{
  "d_model": 128,
  "doc_mask": true,
  "dataset": "wikipedia_en"
}
Each number is 128 + 24 x the weight over its row's rms, rounded and kept within 0 to 255. Layers, rows and columns count from 0. The size above them is the row's rms in percent of the matrix's.

# layer 2 attention query, 128x128, rms 0.0661, rows 0-26, columns 0-127
size [115  90 103  93 116  91  99  99  82 114 107  93 101  89  91  89  81 112 102  88 118  84 103 104  99  97  84]
[[112 128  63 103 135  92 116 120 113 143 168 110 126 112 146 127 132 130 123 125 135  89 144 106 179  99 129 112 104 108 113 147 162 144 115 126 122 118 112 144 117 143 148 126 133 155 126 101 130 136 122 108 149 145 169 172  92 115 170 133 106 117 150 117 153 176 172 157  87 142 109 128 147 144 100  93  97 184 150  99 133 108 104 115  95 105 128 154 128 100 149 107 114 120 113 150 140 121 113 111 145 101 143 144 103  98 145 156 135 123 171 143 109 177 160 177 116 126 134 152 134 116  95 135 105 135 190  95]
 [149  97 154 115 109 140  91 134 141 120 125 171  97 143  52 117 109 105 129 106 126  98 128 117 113 159 115 127 117 147 131 107 113 125 162 101 110 109 140 126 169 117 133 124 152 110 154 114 122 129  72 154 115 109 115  89 141 137  78 126 143  94 116 113 111  97 105 121 105  98 167 128 139 109 131 179 128 124 135 118 114 182 163 149 121 177 155 135 109 188 158 111 155 129 146 130  95 149 156 118 132 117 103 123 125 142  99 113 101 137 141 185 112 114 112 138 105 150  99  88 106 122 142 131 136  98 114 166]
 [100 113 164 121  96 124 143 127 115 159 134 118 120 166 149  98  95 140 115 104  95  95 143 160  89 130 138 115 166 117  92 136 125 134 112 143 118 146 168 120 156 119 130 152 165  85 113 133 163 149 128 110 134 118 122 128 141 150 136 120 128 107 118 129  98 115 112 125 120  85 125 156 113  95 109 198 116  88 125  94 146 145 110 133 131 131 105 117 156 166 173 164 158 141 108 123 113 132 125  95 119 155 137 138 121 160 128  76 101  96 170 169  95 142 141  86 108 133 125 124 118  91 124 175 161 153  82 142]
 [134 101 130 156  75 128 123 111 120  98 139 133 128 157 111  59  96 119 125 151 113 133 122 115 137 102 129 160  90  91 109 128 135 168 125 161 139 142 154  96 122 134 105 141 153 145 110 165 159 124 146 128 130 120 143 116 136 132 133 105 196 146 147 107 157 127 106 132 149 103 130 124  85 140 142 121 123  92 105 156 106 113 111 157 134 164 112 137 122 123 101 114 120 141 110 104 134 157 142 119 109 158 104 123 103 169 129  78 116 134  88 121 132 131  62  81  98 171  74 130 154 137 157  98 152 129 102 150]
 [142 167  64 113 148  89 125 111  93 130 111 101 159  94 153 127 147  97 110 100 155 142 129 151 152  94 114 149 138 119 123 119 129 103 145  93 154 132 109 112 124 136 174 154 131 142 134 122  93 133 138 106 156 160 158 177 121 115 152 146 105 136 119 128 130 160 136 133 152 177  82 149 130 168 108  73 139 157 127 113 143  95 125 117 120 113 114 124 142  96 102 109 132 121 126 111 170 107 164 127 146 133 162 147  99  95 146 137 137 129 126  77 129 167 147 161 155 120 127 170  94 132  93 143 114 163 159 115]
 [126 111  90 118 118 111 121 152 109 130 133 150 106  96 127 149 113 147 158 132 119  96 157  86 155 113 117  80 116 103 134 131 186 135 115 119 146  98 140 138 113 146 118 163 136 119 103 118 100 122 118 142 149 147 161 179 104 139 156 125  90 153 130 107 145 140 136 163 120 138 157 127 165 117  88 116  85 182 169 103 126 107 104 121 134 124 115 130 130 101 127  91 147 164 110 156 124 108 115 123 145 110 123 134  97 117 168 115 123 134 183 110  86 161 176 162 106 146 129 166 106 144  97 137  96 132 169  92]
 [159 131 123 168 170 133 106 129 131 127 134 142 155 141 139 115 176 140 131 119 106 135 149 141  93 150 136 122 160 104 160  80 100 115 104 148 129 136 140 109 130 115 157 148 107 146 166 146 150 100 126 115 134 116  99 141 155 134 165 136 180 150 149 176 145  98 104  85 161  95 155 138  90 136 162 110 151  88 108 149 135 116 145 136 123 117 152  78 125 127 147 135 118 103 117 112 146 159 162 144 143 160 119 106 117 109 126 109 161 118  83 117 121 133  73  99 129 134 154  74 146 149 150 106 137 119  81 169]
 [161 140  90 148 137 103 133 152 101 131 127 107 164  94 128 152 127 135 108 116 168 132 130 147 125 106 128 167 151 110 108 151 132 115 131 127 120 166  92 147 105 142 117 123 132 154  97 124  91 112 142 116 133 155 196 178 129 133 127 163 120 101 152 158 176 133 179 121 126 179 113 121 135 140 130  93 123 152 133 111 119  90 126  91 125 104 103 135 145  98 126 132  89 144 113 137 153 100 133 146 137 132 159 128 136 102 119 156 148 142 106 109 157 166 139 179 124 145 113 182 119 116  80 116 120 110 181  88]
 [143 117 100 140 116 103  96 112  91 119 102 101 135 134 128 102 131 100 118 116 128 139 105 125 131 119 136 123  83 112 137 125 154 107  94  92 121 179  80 125 130 145 142 136 140 166 102 139 125 135 136 108 116 105 176 117  93  82 162 120  80 125 108 146 158 110 154 143  79 186 129 161 131 166 141 123  96 178 118 110  98 108 163 126 102 124  89 165 114  87 160 142 157  94 146 128 136 134 166 127 123 106 133 141  95  81 114 147 129 132 122 110 132 138 134 155 130 132  95 146  92 117 101 121 143 112 170 107]
 [117 155  95 118 138 100 115 171  92 156 165 142 109 125 147 137  98 106 131  98 124  90 155 167 167 102 129 135 124 115 105 141 166 130 119 110 143 149 132 108 125 183 140 141 114 127 123 127 127 110 111 118 156 172 150 146 112 155 152 152 127  98 138 140 145 137 168 131 107 152 112 107 134 151 126 131 109 153 156 124 152 109 127 129 104 101 105 172 123  80 132 100 103 129  94 153 133 112 117 110 160  98 126 147 129  85 155 181 123 121 115 114 135 129 177 171 152 122 143 176  98 141  92 140 103 162 179  86]
 [160 160 160 143 140 180  91 151 156 118  84 152  97 111 110 116 134 128 129 121 116 128 126  86 101 197 139  90 130 113 146 168 113 124 100 174 140 140 126 154  90 118 163 119 121 127  96 120 139  97 134 123 138 144 124 104 109 146 122 164 125 120 165 150 115 102 122 115 171 123 135 148 109  74  93 131 111  83  98  91 118 133 164 173 152 147 146 145  89 122  87  82 117 142 123 115 102 115 130 124  93 149 148 181 127 141 132 152 144 138 110 130 122 111 151 151 159 112 138 145 136 113 153 131 140 121 136 157]
 [159 143 162 143 160 144 117 124 159 150 110 128 109 166 128 127 125 156 159 111 151 143 126 137 179 141 126 162 176 145 149 165 101 124 126  95 179 159 127 162 104 158 135 130 125 106 120 147 116 130 146 138 105 135 109 146 140 144  91 173 132 126 153 119 108 137 135 105 128 131 120  77 107 147 156 118 134 137 111 144 143 109  82 133 120  72  76  98 141 138 149 110 130 121 114  87 122 164 155 188 152 146 166 117  96 121 146  77 135 127  80  83 169 128 127 136 108 110 143 107 141 133 123  96 133 129 140 137]
 [113 126 143 140 131 155 165 106 121  77 102 142 103 162 101  85 147 155 132 132  77 146 144 107 119 143 134 129 143 157 112 133 112 141 133 138 100  95 151 153 136 129 119 120 160 123 140 119 135 128 120 146 106  96  78  98 130 107 141 100 140  97 118 123  86  71  82 136 147  83 133 142 110  78 105 153 147 106 124 110 142 146 122 141 112 178 158 104 125 128 114 150 157 112 134 109  84 131  78 136  96 134  88  86 149 161  91 124 123 117 135 145 119  86  99 117 105 142 118  97 148  86 136 146 131 125  99 156]
 [124 150  63 142 140 129  88 146 118 115  97 165 162 119 154 114 121 116 127  97 142 104 161 142 148 103 100 146 111 140 105 155 151 149 151  97 163 143 110 116 142 125 157 153  86 155 135 124 138 100 130 115 163 132 152 133 144 116 140 152  90 145 119 122 144 155 168 104  88 177 117 133 148 137 125 112 105 148 142 114 165 116 102 159 115 140  88 120  90 111 110 118 100 146 115 140 144 112 104 143 165 130 126 162 105  82 155 137 182 132 108  96 158 118 117 158 150 126 127 152 113 106 122 142 119 135 170  59]
 [ 81 141 160 115 141 119 157 122 138 114 134 140 108 182 115 127 107 129  98 184 152 155 110 151 104 122 148 134 106 120 158 107  94 158 122 150 119 126 122 150 101 154  93 111 114 126 117 120 120 117 160  85 137 137 101  96 125 101 134 102 106 114 117 110  99 141  76 142 129  99 179 132 114 121 110 116 153 134 151 119  90 127  82 119 153 132 138  97 113 131 143 119  98 175 155 155  87 126  84 126 133 132 119  95 128 140 133 123  94  94 106 116 107 101 154 121  76 145 100  92 170 119 163  97 142 147  81 135]
 [115 141 156 167 135 161 144 104 125 101 123 149 136 170 143 104 108 162 142 151 127 125 138 121 100 149 138 143 150 190 160 110 107 132 118 152 116 107 124  88 130 126 138 103 133 128 122 116 136 159 130 106 106 111 153  99 103 166 137 120 126 135 143  99  92  98 118 165 115 100 178 169 166  98 152 137 154  94 108 134 130 168 148 101 117 124 168 120 115 149 134 171 136 129 142 112  92 123 109 105 120 121 102 104 129 161 126 116 131  77 120 102  62 126  92 117 102 150 161 117 176 142 146 140 140 137  85 163]
 [142 115 120 106 155 117 168 128 122 132 125 158  96 161  91 111 114 150 149 176  82 151 134 136 163 132 133 148 117 132 163 137 138 162 114 108 137 125 111 166 131 136 147 120 130 104 125 127 147 118 101 150 103 128 114  93 122 108  93 136 141 104 115 150  90 110 123 119 152  87 153 123 120 123 151 108 148 120  76 145  98 160 112 118 184 141 150 155 122 108 127 128  95 170 125 122  95 172 120 162 150 136 111 143 103 134 136  60 101  78 146 164 144 102  86  99 133 123 167  98 135 110  98 113 133 155 114 163]
 [134 134 169 103 107 137 147 130 147 126 123 111 100 155  83  82 106 115 165 132 106 146 133  93 116 166 135  93 151 143 119 121 135 104 125 153  77  91 132 119 163 132 114  95 148 124 129 131 124 153 105 142 136  64  99  67 124 135 124 111 135 126 148 115 125  98  79 115 122  98 143 123 130 112 138 164 159  95 125 141 132 137 104 127 142 158 134 107 145 160  82 133 153 144 142 106  78 118  80 100 129 144  81  88 105 164 104 131 137 116 126 134 106  73 123 101 145 168 135 122 130 120 133 141 116 146 110 168]
 [138 125 153 112  87 187 159 152 167  96 156 139 112 131 151 108 132 181 150 132  94 141 115 100  85 166 142 115 176 117  98 101 118 136 142 149 121 143 144 169 156 103 109 128 135 114 142 130 164 136 105 143 116 137 122  69 144 108 140 141 141 143 135 109  87 128 107 170 122 100 123 139 127 120 140 184 109  91 130 122 115 166 118 119 122 133 145 115 115 146 133 125 121 143 145 106 110 116 100 142 125 134 114 123 117 170 126 120 114 102 163 157 113 111  87  88 135 153 111  92 129  98 150 171 107 130  76 176]
 [140 100 130 179 108 143 109 114 137 148 108 141 144  83  98 154 144 100 105 133 119 128 122 147 140 110 136 118 115 132 158 136 124 157 130  97 134 140 121 119 144 155 133 126 110 163 121 150 106  78 134 129 156 164 131 121  94 149  97 149  93 121 112 123 146 158 134 151  97 121 110 116 111 119 149 102 130 164 117 118 153 146 114 105 136 135 142 155 133 120 134  85 117 132 152 113 164 129 151 116 166 110 165 123 129 113 160 151 150 153 114  81 174 164 144 199 168  87 134 115  80 148 168 147 116 142 146  54]
 [145 154  77 126 111 110 119 140 133 147 114 141 171 113 138 168 144  98 116 122 145 118 132 120 169 122 156 159  93 116 103 153 171 125 148 105 170 118 114  87 101 127 178 160 134 133 111 155 104 133 165 134 149 157 161 190 142 151 107 174 128 127 114 136 157 140 164 104 110 148 129 132 123 134 117  87 117 164 126 144 138 104 131 151 132 122 111 135 109  72 135 133 129 102 136 126 122  66 156 125 150 133 138 182  92  99 140 129 105 186  99 123 154 121 147 146 140  93 139 124 122 142 109 144 144 134 147  98]
 [110 141 119 129 118 143 143 114 130 175 107 138 116 140 134 108 114 159 115 109 144 164 118 169 138 121 195 125 110 129 144 169 117 119 112 136 108 146  50 144 164 158 145 129 157 144 156  89 129 121 129 123 108 145 124 103 110 123 117 168 125 143  98 161 133 124 110 116 138 155 130 135 118 159 178 131 158  77 123 122 121 115 135 156 157 115 133 161 133 109  97 150  81 110  96 121 156 130 138 105 138  96 141 162 176 122 154 131 109 129 125 118 113 109  96 118 146 156 170 160 139 174 105  77 139 106  87 137]
 [142 138 160 176 140 110  95 146 132 127  72 101  99 180 149 124 138 102 115 174 107 154  95 146 134 137 117 127 136  86 102 132 158 114 116 156  83 135 136 151 155  77 129 142 107 150 163 155 142 150  99 127 114 142 114 132 119 116 112 107 132 127 120 134  71 116 120 112 132 110 175 170 133 153 142  96 165 108 144 144 151  96  95 147  98 102  99 108 129 128 115  97 148 127  81 116 127 146 146 141 152 129 136 121 118 103  93 146 186 100  96 131 117 147  97  87 120  97 125  99 139 159 141 150 126 109 135 131]
 [124 131  76 114  90  97  97 131 125 153 155 131 149 144 142 171  85  93 103 121 123 130 122 125 119  87 155 136 110 108 162 125 116 140 103 140 172 119 138 132 106 156 132 113 176 134 151 116 132 123 101 158 144 149 148 121  94 169 148 151 137  94 111 141 101 147 120 125 143 177 143 149 108 142  94 109  77 188 131 120 119 114 124 116 141 141 126 122 127 119 128  83 132 134 122 143 100 144 155 124 114  81 179 165 144  93 170 169 105 139 139 121 146 159 155 161 122 130 154 157 152 105 106 150  85 105 139 142]
 [134 118  97 107 123  89  93 132 111 127 165 128 112  99 112 119 138 122 105 113 164 150 170 134 175  90 117 115 115  99 110 125 135 137 122  96  99 135 155  83  97 153 140 143 137 100 138 177  91 123 121  95 128 149 155 148 116 151 122 133 153 133 125 156 115 170 152 107  94 112 121  90 136 176 177 111 147 100 119 153 108 127 164 154 134 116 164 139 100 150 147 122 168 116 139 166 143 103 149 133 145 150 109 106 142  82 132 110 123 125  99 107 144 121  75 145 130  80 130 123 139 184 120 105 111 137 142  95]
 [136 136  94 135 128 141 125  86 160 160 108  96 152 150 179 116 123 120 139  96 112 137  95 121 165 101 130  74 124 140 148 149 144  94 144  70 152 167 141 143 143 104 105 133 102 101  94 147  84 149 112 114 152 112 129 123 101 123 164 139 118 144 137 123 168  86 173 121 140 161 141 124 135 146 118 131 146  97 106 141 158 145 113 132 123 124 173 137 127 123 124 102 171 130 154 171 148  96 163 143 123 145 131 162 134 102 126 124  91 100 162  77 152  97 116 160 141 119 116 149 153 132 152  97  96 143 143 137]
 [127 135 123  96 141 125 138 103 129 127 143  86 125 126 105 129 132 129 126 144  98 109 104 123 124 117  96  89 117 144 155 119 154 118 154 137  91 145 130 128 132 180 130 168 132 112 130  89 118 104 153 105 144 120 179 149 149 146  89 140  65 164 101 107 154 103 135 110 101 136 116 126 135 118 102 161 168 125 124 117 162 138  83  94 146  89 139  91 140 135 141  98 159 152 126 121 140  98 126 154  80  86 152 118  81 155  96 114  90 151 126 113 147 173 152  94  94 125 123 122 118  99 148 142 116 183 135 129]]
# layer 2 attention key, 128x128, rms 0.0664, rows 0-26, columns 0-127
size [115  94  97 100 119 100  88 109 106  97 103  99  91 110 107  83 113  88  85 108 108  87  96  98 105  86 100]
[[ 93 181  94 159 145 146 132 167 111 134 120  96 142 125 142 126 155  88 115 129 128 123 125 156 129  95 119 144 122 142 165 120 114 132 123 104 174 178 120 183  83 135 147 154 103 146 124 163 117 112 169 112 165 124 110 135  95 113 155 115 132 135 166 162 155 110 128 106 111 132 130 138  71 141 137 113 164 121 125 153 156 118 151 121 130 132 178 115 136  93 154 172 164  78 173 138 141 155 140 137 113 134 102 132 137 120 146 128 106 163 109  93 176 139 136 117 146 107 155 102 154 144 125 104 135 141 134 118]
 [117 141  82  60 138 115 128 163 141 134 147 115 150 122 143 146 141 125 159 122 140 104 133 136 128  96 102 108 117 118 102 139 125 145  80 120 122 144 132 123 140 124 117  91  93 123 156 125 151 125  85 114 120 151 132 152 128 124 168 115 115 148 114 123 123 169 104 129  61 147 135 127 139 158  90 147 100 142 135 135 116 131 125  96 130 118  41 161 144 110 154 130 122 155 117 104 139  91 126  93 117 153 128 107 100  91 130 140 160 109 136 111 161 132 173 117 172 152 126 152 133 137  88 140 128 149 182  83]
 [152  89 111 137 182 148 106 122 131 131  72 115 168 141 158 126 167 125 136 114 138  95  91 122 125 130 125  92 122 123  96 132 161 126 123  99  96 155 143  96 153 148 121 124 104 149 163  87 115 128 120 154  98 111 135 115 117 126 153 132 110 183 131 138 159 159 133 109  85 147  96 167 151 124 146 104 128 148 145 152 104  97 119  90 136 112  65 146 117 144 160 129 140 117 148  92 120 141 111 168 146 156 116 134 136  93 112 169 122 139 100 117 139 116 123 148 143 128 133 151 111 141 131 148  64 181 132 140]
 [104 140 186 123 138 100 117 107 121 127  94 141 109 118  96 128 100 138 138  99 103  93 159 147  98 155 131 103 169 117  89 154 131  83 113 111  96 144 115 137 161 118 119  95 121 136 119 100 130 113 123 158 122  90 130 116 126 138 110  86 107 147 163 162  90 106 150 104 145 190 159 114 140 117  95 134 174 133 135 115 116 150 138 124 107 115 133 121 151 124 142 136 145 125  95 132 110 143 115 104 117 165  95 142 123 110 119 165 149  85 163 137  87 115 118 182  86 156 172  90 131 145 106 114 108 131  95 118]
 [ 90 122 139 159 104 140 152 108 146 114 132 145 141 128 113 162  98  91  74 149 106 143 137 151 114 157  92 137 123 171 169 132 138 150 146 135 159 112 142 164 129 134 107 126 139 160 128 162 116 123 135 136 136 103 119 163  93 137  75 124 107 115 155 145 176 121 114 145 150 122 130 124  99 138 133 108 161 117  94 125 117 157 115 136  82 133 202  96 142  99 154 149 179 140 148 161 103 128 108 126 119 121 139 154 149 102 120 114 125 147  95 152 172 128  92 109 138 115 110  74 114 139 167 136 135 126  86 113]
 [114 177  96 160 163 134 115  98 146 127 104 112 163 153 176 148 133  80 110 142 133 114 130 122 116 131 106  96 185 138 144 138 135 185 148 111 127 131 109 125 115 122  98 118 150 160 102 141 137 115 117 107 152 132 131 128 112 151 126 140 145  97 114 155 165 133 168 101 140 152 124 141 136 145 150 125 113 179 119 100 118 106 134  81 108 124 142 119 140 108 113 175 154 132 140 155 152 135 120 160 115 103 119 167 137 132 145 129  97 163 117 139 140 104 151 123 130 119 169 106 178 175 170 135  79 173 144  98]
 [166  92 123  87 127 136 146 171  93 134 146 109 121  87 133 116 106 120 150 140 107 137 122 126 113 162 142 118  59 101 117 123 112 136 155 120 142 120 147 111 129 113 155 113 103 100 161 130 161 109 108 169 146 165  92 139  96 134  93 118 144  87 136  97 155 162 110 128 124 116 130 116 110 142 115 145 165 144 132 102 115 113  94 112 146 121 135 121 132 104 137 107  67  75 114 107 153 142 136 154  97 171 114 114 147 136 109 114 106 120 170 142 112 143 124 134 115 175  86 124 118  72 120  81 158 136 109 119]
 [139 159 108 133 140 153 116 121 122 136  88 126 143 124 115 134  96  70 104 113 156 144 135 153 114 125  85 134 133 165 151 121 168 129 137 109 149 124 118 163  83 139 145 141 130 159 119 182  96 116 159 120 132 126 144 186 117 125  95 111 109 113 146 145 154  96 125 141 119 121  98 113  79 122 170 137 123 129 128 158 131 180 155 110 122 133 138  81 120  95 125 169 189 104 135 144 124 157 155 164 124 134 130 113 103 124 154 105 114 149 111 163 136 128  99  85 126  75 130  90 160 147 121 152 154 148 126 144]
 [114 118 139 181 107 122 149 142 101 158 130 153  99 112 154 162 115  91 125 116 174 122 127 142 106 123 118 136 152 115 144 104 113 150 157 141 152 137 131 130  86 134 117 156 159 150 119 143 109  99 175 103 139 143 117 127 131  96  93 143 128  95 145 127 156  79 119 119 108 138 129  79 107 107 139 147 170 111 143 138 135 164 172 144  90 133 177 138 128 131 112 177 154  91 162 200 125 127 127 156 112 129 120 157 112 125 152  82 125 119 120 150 158 139 112  88 146  81 122 111 135 126 162 151 138 106 141 139]
 [123 189 100 164 106 154 166 145  99 113 136 163 137 136 169 116 142  77  95 129 150 119 104 151 121 102 104 167 138 122 146 135 153 174 138 149 124 160 109 121 129  94 115 140 131 124  79 145  88  78 170  94 142 125 130 138  91 129 140 127 106  96 161 118 155 129 138 135 127 144 110 103  85  95 123 161 162 159 129 145 137 145 173 114  89 146 133 126 155  88 142 138 142 152 126 156 133 146 130 143 127 111 143 121  87 141 181 110  90 111 125 143 138 118 114 110 122 111 136  86 158 106  96 116 118 113 131 140]
 [135  86 139 104 154 111 161 123 153 121 161 136 120  98 159  99 115 115 101 169 135 150 105 133 161 149  97 135  76 148 103 156 114 114  99  91 131 109  92 132 180 110 122 138 136 152 128 118 131 172  99 140 117 114  85 132  99  96 114 147 152  93  94  98 123 142 107 105 130  86 117 139 106 150 120 150 147 130  90 132 147 127  99 127  97 135 129 133 134 145 134 165 106 131 150 137 137 141 160 156 146 104 173 127 150 147  87 136 200  92 149 150 143 108  89 144 136 131 100  92 164 123 122 130 116  90 119 138]
 [143 155 106 131 119 131 103 111 160 139 151 138 175 121 133  95 109 138  93 157  84 107 172 183 115 127 128 160 122 114 125 109 149 127 110 140 125 161 106 103 154  88 104 114 112 110 110 143 160 113 110 130 164 113 170 160 148  95 121 102  85  85 118 130 148 114 134 155 113 153  85 149 157 159 111 126 123 104 120 125 133 164 118 115 186 137 129 102 139  98 126 108 123 115 113  65 100  90 133 137 141 120 147 148 134 155 171 136 139 143 151 126 103 119  86  99 155  94 138 155 137 161 146 135 135 161  97 123]
 [153 137 170  98 163 113 149 151 144 114 125 138 128  99 100 107 121 161 143 101 130 101 122 144 135 156 120 124  83 122 102 134 116 114 121 140 130 107 113  96 152 153 109  77 122 115 187  85 177 130 149 138 137 123 124  81 123 135 155 148 133 137 112 118  72 173  97  91 109 124 138 116 159 101 142 139 140 128 128 100 131 104  96 142 140 133 131  89 150 176 141  74  99 130 134 135 114 161 142  80 148 148 148  77 170 148  87 151 125 146 108 110 117 137 113 121 133 159 140 122 138 117 119 120 160 138  85 148]
 [114 170 132 153 111 135 122 127 152 119 108 125 126 135 139 115 109 101  91 138 123 134 124 126 162 119 101 136 136 126 141 120 132 139 110 159 116 132 113 126  91 136 134 170 128 160 110 147 116  94 158 128 151 148 132 194 109 155  99 119 102 110 163 164 143  84 161 138 138 132  93 124 109 131 154 142 148 134 137 127 138 148 152 128 107 104 190 117 136 100  96 143 210 109 163 188 151 153 151 167  79  99 108 129 106 115 147 124 116 157 136  98 142 111  96  92 155 112 153 106 178 119 123 140 139 116 121 144]
 [146 137 121 149 100 101 125 160  85 148 143  97 102  87 107  95 145 160 195 142 157 112 100  76  89  98 184 104 134  99  95 109  93 109 119 145 114 118 104 120 106 146 144  98 167 125 141  93 161 163  95 120 127 115 146 119 155 120 139  94 126 155 107 138  96 131 147 145 123 118 135 147 147 141 136 128 106 145 131 123 133 126 111 118 113 115 103 148 109 122 148  89 115 151 101 116 108 121 138  88 130 156 109 101 150 163 122 136 146  78 128  88 123 164 141 137 101 174 113 128  90 120 106 109 102 101 130 153]
 [123 133 116 110 146 156 171 163 131  97 128 110  92 112 113 173 111 151 172 110 167  92 136  85 121 100 130 142 130 143 145 152  73 126 159 151  96 108 133 121 154 103 112 141 139 161 155 146 130 165  90 152  89 101 122 118 143 104 114 121 161 182 104 100  99 130  96 100 152 139 108 128 139 148 151 155  82 127 130 143 121  89 103  97 134 151 138 147 131 136  86 155 129 109  81 117 152 143 105  99 133 122 153  94 143 137 114 155 161 111 152 129 109 127 133 123  98 155 149 144 114  99 140 145 101 165 111 155]
 [127  87 158 105 158 105 125 131 102 132 142 127  87  85 120 145 130 144 177 106 134 148 149 136 103 129 170 141 123 122 129 113 102 129 135 121  92 121 123 135 169 126 161  84 116 126 136 120 175 116  91 156 147 157 114 113 136 137 131 111 128 115 136 102  96 166 142 133 132 119 133 163 163 142  85 115 111 132 149 116 145 101 103 112 159 100 114 164 112 130 139  92  72 152 128  58  99 145 147 108 157 122 130 100 156 162 128 129 112  74 168 128 126 133 174 147 106 127 147 184 131 121 131 100  98 141 131 145]
 [160 138 133 104 158 116 147 104  88 131 171 105 125 153 133  97 150 169 161 162 108 135 107 109 117 140 171 108 164 121  94 118 128 113 151 135 133  88 150 105 110 135 166 133 142 107 156 117 162 107 150 124 113 144 117  93 116 152 168 134 156 132  83 118 105 167 101 110 138 133 150 114 140  90 108 161 123 136 144 121 147 111  91 150 161 125 121 150  93 139 124 102  78 158 107  93 153 168 164  81 130 147 131 126 161 114 102 124 145  99 156 116 135 148 175 123 164 141 141 129 148  94 114 104 150 135  86 128]
 [110  97 153  87 110 144 101 156 136 130 126 105  97 113 151 107 130 138 143 149 128 100 132 118 141 157 127 104  76  85 106 118 121 120 135 159 139 100  88  98 155 170 116  97 141 134 192  96 168 187  90 130 106  98 100 105 113  89 136 159 106 109 151 111  65 135 106 135 121 136 145 120 154  85 101 107 126 111 119 133 107 125  79 139 132 129 143 150 132 168  99 141 126 104 137  81 155 131 109 141 171 134 154 129 142 151 126 128 103  86 136 121 117 138 145 107 133 115 148 154 112 102 134 129 135 103 147 148]
 [128 182 123 145  99 137 107 127 166 161 108  98 157 113 164 150 115  85 101 120 134 135 157 113 134 147  90 131 125 133 168 117 123 144 116 123 145 116 146 154  69 145 113 170 107 136 101 165 117 121 176  98 163 162 159 151 123 129 105 111 133 102 147 129 157  96 117 115 154 115 141 125 112 142 148 127 149 157 107 136 163 147 166 115  90 125 111 100 168  88 125 172 171 141 134 136 130 137 123 121  97 144 146 140 120 123 181  98 117 163 114 100 146 104  91 100 144  83 102 110 168 129 145 138 135 149 131 120]
 [ 95 144 109 126 123 156 128 116 166 141 140 123 174 111 119 107 130  72  97 115 124 130 154 123 119 149 109 162 115 125 138 104 123 145 117 106 140 162 143 113 119 154 117 146 103 133 124 144 113 128 158 129 144 101 159 181  96 152 105 148 116  76 122 143 196 106 119 132 113 142  99 109 105 154 119 149 131 146 154 120 128 171 173 165  84 141 140  76 111  81 105 141 158 114 171 144 128 143 147 148 113 100 122 164  91 110 173 144 142 154 100 149 136 120 101 122 152 119 139 119 183 116 128 108 123 127 124  94]
 [100 141  70 109 138 114 168 134 141 160 121  99 144  81  79 146 102 134 118  75 140 136 129 140 145 149  77 126 132 178 127 145 144 138 140  93 118 125 135  80 149 105 101 130 132 110  91 131  84 118 123 115 122 161 116 126  83 105 112 141 112 156 171 136 139 106 135 137 160 146 159  81 138 146  95 157  95 137 132 121  87 169 121 129 140 115 150 133 122 121 112 118 157 126 136 133 110  92 111 129 143 133 166 149 117 101 162 118 137 141 166 153 134  98 128 148 111 116 101 152 148 101 102 173 143 132 178 125]
 [142 105  96  65 118 107 108 102 111 136  93  82 144 127 156 121 140 163 113 130 128 116 124 134  94 125 142  89 100 124 148 119 122 122 142 135 132 137 125 121 139  80 118 133 123 116 141 138 167 169 107 123 157 134 103 129 157 120 137 132 103 144 145 105 157 133 102 158 153 143  79 166 122 132 109 141 130 149  91 118 143  93 157  98 145 163 119 149 153 138 111 172  65 105 145 112 132 103 133 140 145 153 115 133 124 145 114 107  99 111  94  66 139 162 150 143 148 168 168 150  77 117 140 132 126 168 142  88]
 [104 150 144 148  99 147 143 115 107 102  98 119 139 147 130 142 147 118 120 133  89 113 115 107 119 141 133 111 159 137  98 104 130 117 124 113 105 128 138 161 149  75 148 147 131 142 100 126  99 115 169  81 121 148 117 133 125 118 126 137 106  95 104 158 172  85  96 149 111 122 118 123 106 121 165 126 106 163 113 165 133 127 126 111 100  92 182 163 162 126 128 213 142 155 185 145 174 123 129 127 118 115 118 127 132 139 102 101  92 131 154 140 102 144 120 151  70 138 158 120 154 149 141 153 115 114 128 160]
 [126 171 125 152 143 112 142  99 123 153  93 111 176 139 148 131 133 109  96  91 119 152 137 147  86  96 128 133 119 169 155 134 136 164  96 167 158 179 124 105  85 124 119 177 154 153 110 134 123 102 147 122 135 161 130 161 115 129 127 127 125 137 110 126 169 104 149 145 118 124 118  91  67 134  98 139 122 132 121 134 127 144 116 125 107 159 113  96 124 119 105 133 123  91 141 100 110 116 121 148  80 138 134 140 120 145 182 135 105 200  81 108 158 119 162  98 156 123 158 123 127 111 155 134 144 153 134 115]
 [127  83 170 132 144 142 146 109 145 124 126 120 111 116 120 151  87 129 133 136 139 106 127 142 149 124 147  91 104  98 173 107 146 115 115 134 137  73 130  60 128 126 111  83 121 140 158  94  93  95 110 126 127 166 133 105 132 133  82 125 124 153 117  94 130 159 138 135 132 132 148 116 113 134 100 177 110 118 127  87  95 131 115 144 150 165 100 150 158 103 126 133  98  83 145 107 136 149  86  92 154  91 134 124 116 178 163 147 158 144 145 144 104 148 163 121 115 132  92 100 124 151 153 134  99 123 110  89]
 [125 110 136 100 154 116 135 166 113 117 144 146 105 132 105 122 133 148 166 155 132 123 134  75 123 147 125 135 146  99 122 140 133 126 119 139 121  97 111 153 155 122 120  77 115 135 129 109 138 128  90 129 103 113  93  85 109 137 102 166 150 145 118  85  53 105 125 130 113 117 131 124 168 133 122 152 135 157 147 128  78 111 154 112 161 127 102 142 153 123 164  88  97 150  80 111 100  78 164 130 135 140 114 105 138 108 130 123 160  70 153 114 100 102 123 142 144 177  86 166 106 125 142 145 134 111 125 149]]